Each number is 128 + 32 x the weight over its row's rms, rounded and kept within 0 to 255. Layers, rows and columns count from 0. The size above them is the row's rms in percent of the matrix's.

# layer 10 MLP up, 1536x384, rms 0.25, rows 396-431, columns 192-287
size [ 99  96 103 103 101  99  98  99 108  96 111  98 106  95 100 101 100  95 102  99 100  95  97 102 100 101 105 103 109 101 104  95 105  94  91  97]
[[ 88  94 138 155 150  43 133 100 170 145 165 148 115 159  93 160 122 133  68 117 165 134 169 127  94  89 125 156 106 123 180 112 134  89 119 160 116 121 174 160 100 120 154 133  75 117  97 143 117 131 143 188 102 130 162 145  96  98 126 143 164 158 125 148 176  84 116 101 146 140 200 135 129 141 116 134  92 132 102 104 150 158 127 171 167 149 107 143 129 135 123 128 153  92 126 133]
 [143 151  96 112 175 146 163 155  95 136 166 110 136 145  72 136  87  70 148 166 178  51 157  62  78 114 181 120 112 133 161 112  80  69 114 114 130 140 164 159 109  87 147 112 128  91 129 123  62 155 130 153  38 185 156 117 117 132 145 144  95  79 146  65  74 109 137 106  98 129  56 151 153 141 154 136 122 149 159 114 117  96  87 129 110 124 130 138 124 128 116 129 146 169 119 119]
 [ 99 153 158  92 125 111  62 110 141 115 149 174  84 147 175 124 110 109 192  98 130 188 120 105 122 150 189  94 170 105 106  95  67  75 112  99 161 161 147 127 159 189 162 141 119  79 106 130 187 124 162  88 124 148 114 128 121  69 111 180 110 120 173  90 154 144 131  84 146 114 110 143 204 152 117 109 144 169 104 161 147 154 141 146 132 105 108 145  92  97  97 105 144  73 130  92]
 [181 104 149  87  77 100 132 118 124 105 132 117 212 143 112 115  98  90  90 124  99 122 151 154 165 171  62 134 172 122  63 136 161 124 155 122 147 135 155  63 119 157 135 114 140  61  84 143 112 168 148 120 144 146  61 129  89 110 107 106 201  94  96 133  64 101 151 116  62 127 103  90 115 122 155 157 115 140 142 124 125 154 144 129 137 148 131 132 118 166  93 125 164 124 135  87]
 [163 141 210 131 164 153  87 118 111 166 159 142  97 184 148 110  89 124 135 193 175 183  57 151 105 153 132  60 168 126 133  75 153  93 138 161 124 114 105  61 141 119 200 110  17 182 111 137  86 113 108 141 123 145 163 115 119 117 165 160 131 110 145 103 107 123 197  86 153 105 119 127 112  99 148 141 152 104 143 190 146  74 188  81 136 121 116 119 135 100 133 179  93 114 124 108]
 [107  81 122  89 169 121 156 142 144 107  63 138 127 118 109 141 104 141 149 152 103 156 137 110 129 151 134 136 154 114  89  92  30 126  98  77 165 144 151 166 126 156 102 108 108 152 163 136 161  97  93 144 136 153 129 102 105 117  81  94 114 111 174 110 102 158 148 121  96 185 100  85 127 120 137 111 171 123 151  97 228 130 125 183 125 160 208 169  96 105 167  90  85 111 109 123]
 [197  96 171 117 123  88 129 154  96 165 105 165 149 113 184  85 110 110 148 105 111 147 122 154  99 128  84 145  53 211 137 131 182 111 153 175 106 206 145 168 190 203 104 130 148 123 101 147 114  82 197 133 100 120 144 176 102 130 126 167 160 136 198 190  94 144 113 178 113 170 164  76 155 147 127 153 152  77  99 104 116 142 154 164  96 123 154 144 108  87 104 185 111 119 112 160]
 [135 104 110 155 160  81 159  67 168 170 164 113 163 122 116 112 121 141 113 166 112 110 143 112 139 145 102 150 137 145 114 160 127  88 103 172 103  52 146 164 171 128  93 139 137 108  78 120 119 105 101 109 136 160 109 112 114 211 108 157 195 122 195  87 168 130 102 129 128 160  79 164 120 102 151 142 115 137  74  99 107 107 144 127  62  84 107 129 133  91 134 120 114 140  96 150]
 [236 192 135 196 108 111 111 157 116 118  79 140 127 142 168 133 109 166 174 138 110 128 162 104 121 126 111 149 156 153 158 106 130 125 169  94 123 166 156 118 107 165 113 170  80 120 151 137 161 152 123 115  85 164 160 142 100 150 214 201 175  96  97 206 108 118 144 131 165 159 135 146  93 105 128 153  97 108  85 120 158 192 147 150 136 104 123 114 189  73 165 175 116 108 134 107]
 [139  90 137 157 124  50  72  68 146 138  93 140 158 126 115  89 148 162  82  96 151 120 125 145 125 164 112 146 117 114 105 107  72 168 138  91 182 147 111 145 127 163 123 146 176  45 140 109 106 153 168 162 143 149  95  78 121 123 142 121  98 152  78 155 171 107 128 127 157  90 202 141 150 148 119 137  46 160  79  92 140  69 123 157 154 106 165 109 187 133 136 123 155 160 113 198]
 [124 141 170 141 132 113 162 103 152 148 172 117 123 154 146 123 154 133 185 112 120 113 156  59 182 163 108 176 147 185 132  72 106 102 139  60 154 188 120 130 105 154 146  80 116 113 106 184 127 188 123 101 124 123 147  70 121 126 235 126 102  78 213 109  97 132 137  90 194  67 101 136 131 136 137 103  59 107 153 163  80 118 143 155 127 111 112 153 144 121 143 107 116 142 184  73]
 [125 143 117 131 113 121  79 182 148 133 100 126 142 145 156 143 151 113 110 111  93 159  96 137 159 140 204 174 143 106 193 136 222 107 124  65 111 163 111 133 146 137 128 101 191 140 143 110 114 153  74  93 163  98 142 150  88 169  81 140 144  87 148 162 118 121 121 113 119 111 113  79 126 157 103  84  98  94 104 116 217 151 116 112 153 138 151  92 157  64 104  79 147 146 137 103]
 [137 150 136 171 156  69 116 144  83 167 145 164 148  89 134 104  57 105 106 139 139 125 137 120 125 155 125 169  91 182 145 156 135 102  91 101 126 101 132 105 146 193 111 175 122  99  69 142 124 130 126 188 153 157 141 143 170 111 130 100 173 216 159 142 126 131  90 147 148  31 122 129  44 119 130  81 132 158 182 115  98 156 191 132  93 171 127 126 176 117 131  90 124 146  98 135]
 [136 149 105 135  87  51 154 104 188 128 140 170 172 164 100 111 157 109 124 115 169 140 134 110 119 110  96 173  89 191  95  99 166 156 129 120  87 124  99 153 114 176 159 150 138  65 241 188 129 133 165 109 131 152 115 143  71 118 152  88 146 132 114 163 105 169 123 113 103 164 119 121 117 118 109 125  80 112 110  99  96 192 135 122 118 143 180 166 152 113 107 107  93 131 104  47]
 [ 84  87 162 137 112 162 120 127 108 139 106 107 100 115 118 159 158 152 143 167 152 182 147 124  92 202 108 167 138 154 107 121 141  99 119  97  91 161 144 109  94 134 121 128 111 168  40 171 121 196 141  99  96 128 118  81 140  75 225 169  95 129 142 105 105 142 125  97 200 143  66 170 183 146  16 137 143 141 153 137 114  74 148 163 100 116 114 145 142 117 129 145 161 104 153  78]
 [ 67 123 111  34 168 136  79 169 124  42 107 144 141 130 130 113  95 186 141 173 133 117 139 126 124 161 106 160 172 133  87 162 131 142 127 151 117 115 155 173 174 139 167 129 149  98 162 126 145 136 148 105 132 153 130 135 209 134 148 160 163 158 169 144 111 117 131 182 160 154 121 110  86  80 124 108 166 197 169 187 128 200 168 149 159 123 160 109 149 134 139 129 145 119  78 151]
 [102  94 128 202 154 119 173  95 147 115 147 155 118 134  99  92 156 166 176 169 126 148 136  86 136 163 163  73  84 157 131 112 153 144  98 175 138 149 110 144 103 137  11 125  71 105  64 162  83 110 111  85 155  98 129 182 117 101 169 170 179  94 146 179  95 153 175 119 104 157  97 192 103 107 164 115 103 123 119 171 151 137 113 157 112 154  85 139 116  61  99  47 132 115 101 144]
 [119 131 170 107 100 182 106  71 174 171 125  88 185 105 128 112 115 151 165 167 211 156 164 170 185  97  96 111  87 113 128 122 142 142 105 143 135 161 127 101 129 175  99 128 144 152  98 111 108 121 147 149 149 124  75 134 191 107  91 141 178 118 139 160 150 195 177 119 165 109 160 145  95 128 152 138 106 139 108 131 120 118 158 158 119  98 137  85 185  97 110  89 147 152 114 162]
 [156 134 102 130 131 126  72 115  98 127  88 118 164 110 156 126 135  44 172 118 119 147 101 118 146 133  88 110 182  77 107 140 135 146 105  77 123 137  61  86 128 104 127 125  77 137 123 174 112 131 129 172 159 136 128 115 123 152 105 137  91 110 116 155  95 173  86 129 137 122 135 183 145 109 108 146 115  71 163 124 213 101 148 117 106 121  87  94 154 116 116 196 115 155 116 140]
 [159 131 122 160  53 109 112  60 141 111 151 121 105  79 141 136 188 152 125 104  69 105 132 193 159  65 145 129 159 117 137  93 122 108 129 140 167 163 161 125 137  65 105 117 137 139 114 122  90 163 106 127 124 180 152 130 101 127 121 115 127  86 104 112 108 155 161 112 179 109 153 161 147 143 147 155 121 120 151 129 105 126 163 170 110 158  74 163 141  65 156  82 135 123 160 201]
 [114  69 124 115 127 123  32 122  81 161 124 101 105 149  80  72 154 107 125 114 154 165 123 136 118 111 137 125  95 144  44 137 156  82 117 126 108 161  95 139 116 135 163 100 130 110 129 100 164  62  83 179  90  94 127 145 166 134 119 152 148  48 140 104 118 152 134 163 135 114 191 125  82 120 114  80  90  85  84 143 123 141 151 196 124 152  95 117 176 129 134 172 106 119 142 157]
 [159 133 141 102 133 169  92 149  84 128 186  96 160 101  76  98 112 122 161 107  84 111  95 151  89 148 111 112 102  93 112 109  90  65  93 152 104  89 105 141 171 125  98 133  72 136 168 139 131 133 102 147 125 190 179  69 135 167 141  84  83 156 129 137 191  96  89 162 102 131 116 131 153  67  95 141 121  95 136  94 111 123 161 118 141 136 115 157 123 139  99 180 154 123 154 159]
 [126 148 118  48  44  93  93 130 169 148 107 131 116 134 106 100  80 172 167 129 154 109 158 121  85 147 158 142 118 123 119 192 151 161 187 128  78  98 168  72 100 109 148 125 174 160  89 133 120 200 109 123 123 153 154 182 140 162 126  93  94 134  89  91 122 162 147  87 130 137 107  63 129 152 121 155 131 182 108 118 111 105 117 104 100  96 133 109 124 143 117  67 144  95 116 162]
 [146  81 146 158 116 141 109 109  95 120 149 124 150 122 102 141 150 165 112 154  92 183 181 188 132  98 134  73 108 174 148 143  71 170 108 101 142 155  98  90 174 153 152  99 120 114  67  99 140  97 117 168  92 112 150 122  69 217  96 117 128 109 179 108 198 168 191 161 183 164 101  86 162 141 122 127  82 133 130  84 195 160 191 113  95 132 193 180 169 134 152 104 162 128 143 114]
 [125 148 114 140 180  99 115 127  70  84 129 173 175  82 136 130 105 158 181 163 182 147 164 125 145 147 146 191 166 157  85  84 145  85 193 119  94 120 110 151 174 140 139  99 164 104 169 158 177 119 196  91 161 141  97 159 174 125 121 171 137 114 179 123 130 166 154 113 126 107 181 147 154 127 160 119 159 135 145 142  93 118 151 125  84 126 155 102 102 149 150 129 127 102 124 144]
 [155 149 129 136  92  88 184 109 121 125 113 178 154 176 103 153  92 123 142  93 130 103 101 131 137 158 134  79 135 168 121 168 143 132 122 189 125 132 103 111 107 159 160 212 142 128 141 120 155  78 114 204 161 126 107 105 104 137 165  87 107 172 111 110 141 149 113  85 116 123 111 132 114 168  94 106 133 177 163 152 126 156 123 135 157 132  86 105 141 127 117 237 165 129 104 115]
 [158 135  91 132 134  65 131 148 175 147 159 125  60 110 125 176 163 119 115  60 116 113 125 167 168 133 165 172 120 124  77 142 110  78  91 151 102 129 146 209 124 173 196 118 158 122 108 138 147 135 160 110  57 140 147 132 114 103 155 196 108 108 121 148  90 133  82  90 136 154 173  91 125  38 134  69  90 133 137 114 125  84 145 155 212 144 176 121 141 173  96 127 113 105 133 144]
 [ 58 173 103 141 130 143 145 100 111 163 107 108 106 141 152 208 106 103  94 136 164 123 180 138 115 163 141 113 117 105 149 156 164 118  84 169 142  85 146 107  62 102 147 154 123 137 131 125 144 145 141  90 118  96 210 204 139 164 130  94 107 148 127 138 152 135 172 131 184 159 134 161 135 152 128 150  83 137 149 108 180  95  93 124  65 174 137 134 134 159 115 148 155 233 175 120]
 [ 92 103 110 100  84  90  96 118 112 125 115 121 143 174 133 172 109 139  99 117  57  98 156 157 102 148 163 127  93 105 116 163 174 118 112 130 117 136 156 136 109  84 124 118 148 100 144  88  97 130 121 141  74 182 124 120 111 196 153 151 122 118  90 112 108 110 166 153 102 123 156  77 167 105  93 123 124 121 162 161 154 152 108 107  97 156 125 172 105  80  97 159  70 113 191 134]
 [175 222 135 177 196 191 176 150 117 147 120 145 118 109 116 171 123 105 104  96 181 168 155  63 178 141 138 132 149 127 141 111 136 158 174 164  76 133 112 243 128 120 188 171 120  78  72 145 117  96 139  99 137 115  77  90 100 179 154 119 175 120 156 111 175 136 126 199 125  86 123 167 154 109 131 104  98  95 146 149 182 160 142 170  98 107 150 154 144  87 123 105  96 110 100 124]
 [164 111 170 143  82 180 152 124 151 154 143 135 100 133 145 159 185 177 103 134 145 193  98 117  84  64 163 141 135 178 137  73 198 104  82 143 113  96 100 181 126 134 133 150 130 178 155 190  80 109  82 196 102 191 193 184  99 167 128  91 165 172 112 135 200 145 158 165 152 116 111 156 181 117 133 138 120 125 157  97 130  87 149 150 109  97 123 148 165 103 104 107  96 122 120 193]
 [106  88 129 124 158 148 168 142 132 181 129 184 129  81 120 112 182 102 175 139 157 162 125  95  84 121 125 130 145 106 181 156 139 122 104  90 142 142 122  80 158 129 211 123 129 123 141 190 172 182 159 145 165 147 140 116 140  74 155 114 118 145 134  75 104 131 121  99 177 202 154 136  69 110 141 119  95  85 115 140 143 169 177 174 152 111 160 117  76 102 151  80 147  79  96 134]
 [131 133 186 116 186  97  88 109 125 153 147 144 140 147 184 180  71 158 108 147  82 127 137 142 142 233 115 112 133 160 128 149 175 132 144 183 107 119 163  79 121 109 135 141 146  88 120 191 149 172 129 125 178 164 155 137 185  87 102 138 136 105 107 120 148 101 124  88 120 151 127 169 166 165 114 165  78 156  98 144 113  49  93 128 119 158 164 135 123 134 115 108 180 102  88  96]
 [136 101 160 104 129 143 109 125  94 125  85 129 162 136 174 110 142 161 133 104 160 155 119 138 143 182  96 101 113 124 142  57 166 133 206 130 129 212 160 127 102 148  90 132 153  95 127 138 106 118 109 136 122 137  70 132 111 135 146 151 166 110 146 103 156 182 166 182 135 162 110 111  99 160 156 113 161 147  42 124 149 186 125 164 143 125 121 108 130 104 152 117 153  98 119 191]
 [155 156 126 179 152 124  96 141 122 193 135 135 182  74  73 177 122 117 120  74  95 147 163 131 148 163 163  98 106 152 116 142 104 133  73 101  76 109 119 191  97 149 140 137 110 108 138 166 180 134 133 182 175 173 164 158 115 196 132 121 153 153  92 106  66 150 132 162  95 166 136  96 145  82 177 116 125 159 110 152 110 168 139 121 174 152 148 110 137  38 185 131 125 123 149 146]
 [136 122 142 129 123 131  89 158 101 123 187 110 104  65 109 170 169 164 134 122 139 133  85 139 102  87 138 148  99 141 151 140 142 112 159 116  82 146 150 120 189 131 136  68 178 107 133  83 121 156 126 192  91  90 179 141 114 181 103 156 105 106 104 113 101 152 146 133 144 143 146  88 147 135  95  71 118 139  91  63 101  53 116 132 142  67 117 117 130  83 170 106 194 137 115 110]]
# layer 10 MLP down (transposed), 1536x384, rms 0.139, rows 396-431, columns 192-287
size [ 92  99 106  99 104 105 106 104 103 102 112 100  99  93 102 101 104 100  99  91 105 101  95 102 101 104 105 105 113 104 102  84 105  99  84  97]
[[154 109 165 160 172 105 159 146  76 153 122 103 155  86 148 153 159 131 190 155 139 127 126 118 109  59  91 140 182 122 180 154 135 140 157  98 161 118 130 110 142 181  97  53 104  77 145 127 192 188 124 128  68 148 129 187 109 121 184 121  80 159 123  94 146  98 126 168 122 115 170 133  96 139 151  89 134 109 165 183  88 125 111  84 105  61 133 162  83  98  95 150 119 136 160 168]
 [155 162 154 140 173 206  81 127  96 159 121 150 150  90 116 109 125 129 150  75  98 138 142 198 118 113 108 169 147 195 115 128 116 138  69 195 141 103 146 122 173 101  96 165 130 132  84 143 126 123 106 160 162  77 112 101 117 128 176 156  66 157 145 208 136 182  91 146 115  73  96 139 168 163 132  94 113 133 126  48 117 113  99 157 144 148  96 118 133 133 150 118 148 113 121 119]
 [106  92 199 136 119 143 138  83 140 135 164 162  89 180 130  95 163 151 119  91 104 149 153  86 113 155 107 151 133 129 193 178 163 132  76 152 148  95 152 182 116 175 104 112 122 142 130 137 105 226 150 113 134  61 135 117 158 150 114 108 130 190 115 141  99  87  72  75 164 169 166 163 133 137 191  89 101 137 126 151 140 147 121 118 163 134 137 121 170  90  82 130 154 144 160 134]
 [127  57 127 143 119  54 125 167  97 136 137  82  90 123 122 125 164 102 100 158 113 156 165 170 103 132 149  91  74 163 120 142  96 143  97 133 113 145  71  99  88 164 169  89  79 125 119 114 127 104 124 139  81 111 136 105 135 139 148 190 160 114 182 138 155 217 151 116 129 145 131 134 104 169  47 126 132 105  93 127 149 166 114 170 111  81 131 131 131 166 133 120 145 128 159 160]
 [162 168 150 140 166 159 182  37 102  85 132  86 115  84 107 158 132 157 177 141 127 123 132 120 135 131 143  99 107 113 129  85 118 157 118 112 100 124 160 150 109 150 112  73  63  90 176 185  79 193 112 124  99 143 124 159 104 138 179 123 105 129 140  82 138 150 118 179 112 155 117  98  81 161 135 176 155  71 153 182 195 153 119 116 151  81 104 167 114 176 147 153  93  75 149 135]
 [119 149 131 123 132 146 125 178  99 201 141 178 181  94 148 114 158  80 119  86 167 155 133 168 131 152 184 156 135  99 141 136 152 122  91 192 158 147  75 125 115  70  84 192 103 152 173 113 158 160 148 100  83 119 141 112 114 131  57 127 111 175 143 119  68  87 120 137  71 132 112 190 119 102 194 126 154 185 145 137 134  93 172 102 197 104 182 113 102 133 131 161 157 117 188  97]
 [179 170 112 106  63 158 104  92  82 101 100 126 154 106 169 136 170  93 187 199 152 131 204 113  75 124 121 122 121 111 100  69 131 220 158 140 147 154 146 176 158  86 119 162 136 107 140 205 139  67 116 195 168 107 153 149 119 158 133 109 161  88 106 168 135 153 158 106 107 136 177 108 118 140 148 195 122 102 148  49 123 107 208 171  79 137  91 145 136 140 155 130 104 120 107 110]
 [110 132  81 153  88 159 103 139 148 108 112 128 110 122 110 123  91 133 130 106 145 134 111 135 174  97 156 132  93 152 112 122 187 101 155 116 124 141  79 116 153  90 126 122 103 127 124 122 102 107 107 140 133 148  55  65 146 109  91 129 115 113  93  87 139  90 106 109 141 110 164 180 150 188 112 111  39 140 145  99 100 101  82 133  84 113 126 158 111 106 116 153 124  95 135 113]
 [143 108 124 140 152  41 182 155 150 107 121 146 153 130 225 145 108 159 172 109  73  80  99 150 115 135  65 161  78 159 120 189  95  72 112 106  77 163 135 116  99 100 113 185 106 134 120 125 194 110 156 143 102 152  84  97 137 136 144 114 130 183 158 166  91  97  84 130 146 105 147 134  97 125  93 150 109 143 145 107 122 114 179 116 151 135 107  34  75 124 170 117 152  72 107 127]
 [124 144  84 135 115 140 115 111 135 177 112 146 170 120 195 118 166 150 134 191 116 176 162 153 142  75 147 135 187  80 121 122 115 117 106 155 156 129 130 109  80 101 118 142 180 137 146  93 109  69 111 161 147  92 127 157 173 103 111 177  98 168  68 142 127  61 176 105 167 154  90 128 139 162  84  67 164 117 143 155 135 112 115 150  66 119 122 106 207 106  83  75 145 113  87 153]
 [135 104 153 141  76  84 156  70 138 109  97 125  61 107 167 160 119 131 120 132 154 140  52 122 117 174 154  86 139  92  83 134 163 107 123 132 115 104 123  87 135 165 196 179 135 146 123  72 220 113 124 166 117 161 139 132 159 183 242 114 122 167 123 100 131 125 169 100  68 132 126 192 186 104 150 171 160 134 201 111 128 105 152 211  83  84 120 146  80 160 143 137 104 137 118 159]
 [115 124 102  94 143  70 116 162 150 180  97 170  80 142 131 128 157 158 182  95 104 176 136 158  92 130  61  92 195 155  92 116 178 146  71 153 203 166 141 113 153 133 135 179 107 122  94 118 117 110 121 157 200  80 149 137 142 113  67 110 129 175 114  96 121 126 137 103 118 119 152 111 107 125 169 177 134 141 104 112 130 155 133 154 183 113 121 121  96 171  99 112 186 184  50  85]
 [ 88 163  95 148  84 133 141 151 141 180 150 161 154 145 111 173  90 117 129  60  73 131 130 138 134 104 143  99  65 171  72 114  83 112 130 134  57 127  96 164 137 148 125 113 104 107  48  92  86  82 102  99  84 120 125 100 173 151 154 191 138  61 125 191 183 170  83  97 147 116 167 112  89 128 125  73 159 126 147 172 173 147 110  67 111 100 117 132 170 102 135 174 111 156 130 187]
 [ 96 131 139  81 139  62 140 115 168 154 137 114 121  85  93 152  87 118 164 189 129 134 214 123  94 117 149 134 144 127 138 186 121 136 113  72 162 120 125 149 157 122 127  63 154  84 124 141 132 139 107 167 140 189 113 134 127 131  72 158 130 161  96  71 129 129  88 154  65 103  93 140 185 182 118 131 141  95 153 143 132 150 154 150 128 198 123 158 152  98 180 184 172  56 139 114]
 [135 137 161 161 175 154 123  88  56 152  92 114 105 155  82 115 187 138 118 128 160 186 108 170 118 131 163 147 113 197 115  37 142 148 150 135 167 136 125 135 165 148 185 134  98 117 137 126 143 122 156 159 132 140 142 126 195 128 183 174 131 146 140  85 156 159 110 127 154 111 166 136 122 144 148  90 131 108 179  62 131  98 134 135  93  90 128  66 149 146  67 131 189 141 142 196]
 [151  76 126 136  94 156 136 162 151 104 124 172 166  76 120 116 138 146  89 141 173  88 123  60 117 101 161  89  56 123 120 150 109 177 143  89 131 141 153 108 177 124 125 148 134 143 165  96 198 112 148  61 105 113 107 216 165 143 143 164 173 163 147 149 148 183 147 111  87 101 172 143  96 138 101 126 104 143 162 103 210 104 149 131 141 141 145 146 153 194  64 170  71 113 126 149]
 [181  90 151 110 141 167 142  99 162  89 100 102  93 122 104  90 112 127 115 135 138 123 181 124 131 142 185  96 101 127 195 108 109 124  88  78 148 188 138 206 136 105  88 113 102  97 164 111 126 132 103 168 127 147 126 154 172  95 100  64 172 113 128 117 114 110 165 116 124  65 165 187 178  93 121 122 113 130 150 148 171 120  98 130 129 176 154 178 126  42  93 131 138 162 112  78]
 [118 164 124  92 167 139 171 130 127 153 149 113 136 174 171 145 103 134  79 124  91  85 151 107 121 137 144 151  96 146 158  99 164 157 111  88 215  73 111 111 121 120 132   3 166 132 184 173  85 142 124 118 122 191 138 141 165 114  93 102 104 180 140 137 101  93 173 145  84 139 194 149  84 126  79 119 147 111 155 109 107 156  86 154 104 186 151 138 148 128 143 109 114  73 138 107]
 [ 76  49 130 184 106 154  65  93 136 133 105 122 104 128  46 129  95  75  73 100 175 182 148  76  91 106  93 104 123 132 104 108  91 114 139 169  97 136 165 103 136 140 189 133 116 126 189 182 105 110 113 143 147 123 199  67 195 149 107  84 110 124 159 112 166 114 152 155 116 159 112 125  85 166 165  96 106 122  94 133 143 148 119  95 163 166 127 112 151  77 148  88  81 106 105  75]
 [ 38 116 136 161 133 117  63 125 117 130  90 149 121 139 147 154  95  97 147  99  97 129 135 163 184 142 148 178 169 171 193 101 173 176 119 163  84 148 121 114 169 167 111 107  60 106 116 160 116 134 194 153 130 127 133 183 146 142 196 143 146 137 112 110  43 150 107 150 122 109 110 134  94 103  83 159 109 131  97 150 107 126  90 145 138  55 161  98 109 110  93 114 144 122 144 144]
 [180 117 179 115 139 174 131 155 161 133 107 154 118  90  97 158 184 110 134 144 177 233 117  94 163 125 151 133 134 148 158 129 111  98 152 128 151  79  90 117 131  84  86 139 194 104  91  88 112 145 106 118 149  93 118 149  91 155 133  57 163  50  99 128 213  74 194  83 120 136 176 122 144  61 152 116 105  94 126 146 124 175 128 101 121 154  61 153 110 130 126 190 113 153 116  86]
 [ 71 124 140 161 133 128 162 105 145 138  91 136 154 179 171 186 125 149 134 122 212  53 117 111 135 127 133 136 169 132 129 113  94 157  62 102  88 141 150 142 163 116  85 125  76  97 129 138 126  93 113 119 203 116  92 159 124  81 135 121 109 153  86 111  98  95 172 154 129  92  74 223 170  87 106 146 132  61 198 127  66 133 187 167 137 147 151 155 167 194 183 125 128 109 117 146]
 [136 148 147 168 145 133 100 140 149  97 157 102 136 102 118 155 151 111 122 151 151 104 111 157 120  68  91 133 145 116 104 126 119  52 255 121 199 124 145 141 129  91 132 177 109 137 127 176 123 132  95 123  84 132  98 143 138 182  99  98 137 144 129 131 112  74 189 122 129 113 131 164 127 128  87 158  56 166 167 117 144 145 126 138 120 172 157 188 116 136 218  91 137 150 101 117]
 [135 173 164 100 120 135  91 134 187 103 106 151 187  89 113 132 147 173 143 127 173 166 154 160 191 120 136 147  76  85  85  82 123  98 158 180 129 161 123 159 113 159 150  57 167 139 134  99 182 160 120 157 144  87 148 114 127 156 136 165 161  96 123 134 156 136 138 144  80  99 109 163 187 162 144 131 147 192 134  82 123 145 104 147 132  81 154 163  82 164 183 189 130 150 121 150]
 [110  84  99  97 130 137 153 136 144 104  63 172 131 155 148 128 179  79 150 126  80 177 152  99  88  83 105 151 129 111 166 171 147 112 187 150 174  82  67  97  94 124 143 108 161 126 156  97 186 161  67 131 137 100 141  87 165 122  77  89  95  94 131 152 119  88 187  77  88 133 206 117 122 112 153 111 179 146 127  94 161 127 164 155  86 155 116  96 125 170 121 106 155 124 112 135]
 [159 129  94 117 136 163  99 130 148 161 140 140 150 158 126  80 131 133  82 131  68 160 134 175 122 107 177 144 142  79 112 170 171 148 156 119 149 175  52 156 120 164  77 101 117  77 154 155 147  98 175 119 139 201  78 152 191 134 141 127  80 142 129 147 125  82 152 115 138 119 143 115  96 199 120 154 103 100 147  59  90 144 116  70 109 128 116 127 146 117 141 103 171 182 149 128]
 [134 130  74 136  88 150  72 118 131 106  63  81 123 106 118 140 130 147 153 142 141  80 130 147 188 128 144 238 119 109 142 102 106 146  80 134 113 100 164 158 160  68 161 162 112 124 124 135 137 148  76 141 129  82 134  90 123 109 120 164 136 117 138 149 156 155 151 145 119 160 134  75 179 115 138  98 112 129 143  95 163 110 107 176 149 177 148 152 172 140  95  93  80 105 106 180]
 [118 132 182 149  78  67 153 167 121  79  72  66  91 110 155 142 140  71 118  70 113 159  96 118 164 119 135 173 155 136  58 150 129 108 123  97 158 187 139 118 100 128 154 134 115 113 167 146 148 115 115 126 141 152 106 201 140 122 143 174 124  83 154  91  92 166  85 179  99 113 111  97 106 131  93 104 136  94 107 143 163 128 127  92  94 153 197 105 157 130 116 201 140 144 158  91]
 [106 132  91 153  92 140 103 132 136 114  62  82 164 157  91 129 174 121  88 124  59 127  98 100 129 151  95 187 120 105 188  93  82 170 101 145  80 158  96  70 131  97  78  65 136 125 174 105 135 121  61 123 134 149 123  78 132 133 146 124 118 178 113 139 130 122 141 146 129 113 101  60 157 131 143 102 166 124  97 108 156 139 117 124  48 131 110 189 143 131 186 148 114 133 137 142]
 [134 177 108  86 146 102 142 120  64 166 146 156 184 123 138 187 194 160 115  72 140  78 215 105 129 133 153  68 157 104 125  89 129 194 143 173 152 151 120 146 149 135 124 141 144 159 113 158 101 106 131 122 116 117  88 139 112 175 133 110  95 143 137 134  99 162 171 194 122 139 107 124 133 125  81  94 149  99 140 161 131 140 142 147  63 122 147 136 139  71  62 116 115 192 106  81]
 [142  71 130 148 131 122 154 163  75  78 116  72  80 116  80  97 136 172 153 168  76 192  84  80 116  88 137 125 154 112 117  84  98 127 152 127  96  97  91  89  82 133 179 170 109  90 111 124 131 187 177 169 122 109 115 100 102  84 130 115 115 134 125 171 136 149 128 134 176 129 101 144 126 148 118  72 182 191 110 154 109 161 152  74 167 133  90 100 185 186 133 138 167 155  87 124]
 [170 171  54 120 138 115  96  72 128 105 176 190 112 127 136 157 147 135 183  64 129  60 174 137 110 181 129 159 122 142 112 125 136 151  72  93 129 126 165 150 133 129 149 190 136 152  85 144 135  93 111  97 153 149  50 144 111 142  81 101 148 139 186 108 151 138 181 127 146 144 124 132 186 101 118  92 111  65  85 162 113  92 136 132 100 127 119 145 103 148 113  92 120 156 150 112]
 [112 125  76 119 198 164 172 144  69 196 101  58 193 167 144 100  70  75 121 158  81 103 134 167 161 149 139 126 188 154 110 187  81 149 149 110  70 129 134  87  83 148 133 141 136 119 116 124  64 101 201 153 143 105  68 113 131 156  97 143 137 127 201 151  85 155 129 144 166 108 160 209 147 124 140 129 119 130  77 120  92 136 136 171 127  82 146 100 111 135 131 130 144 134 143 165]
 [150 155 132 108  84 193 105 109 141 134 139 109 113 140 118 150 106 128  34 200 111 133 116 137 102 111 155  77  94 144 127 116 132 193 144 144 120 122 113 160 132 170 162 105 118  97 140  88 185 129  88 181 184  89 122 120 123 156 106 122 126 121 165 160 189 181 111 151 125 118 113 154  85  65 155 114 120 145 105 124 103 198 131  87 137 129  59 131 137 107 177 193  85 151 118 218]
 [110 115 163 156 114 142 147 118 130 138  92  93 157 100 128 183 159 162 173 117 104 107 102 144  95 104 126  85 116 168 157 147 156 135 128 177 105 117 117 188 150 115 100 152 159 132 120 166 109 147 132 138  98 112 135  97 106 124 130 119 178 142  86 116 158  88 135 127 124 162 108 167 103 172  78 190 132 216 138 103 189 118  58 156 121 170 157 116 165 168 114  95 167  77 141 137]
 [ 44 154 101  99 159 165 208 145 158 153  64 167 121 135  61  94 149 114 186 127  91 153  85 102 141 137  91  98 105 137 146 139  66 143 129 128 128  82 128 110 100 125 175 154  82 143 122 118 115 131  49  77 138 160 181 100 142 134 150  96 124  86 112  77  85 155 150 131 150 118 132 165 177 175 182  90 122  77 105  51 163 120 166 114 146 159 193 126 171  56 148 136 118 185 129 150]]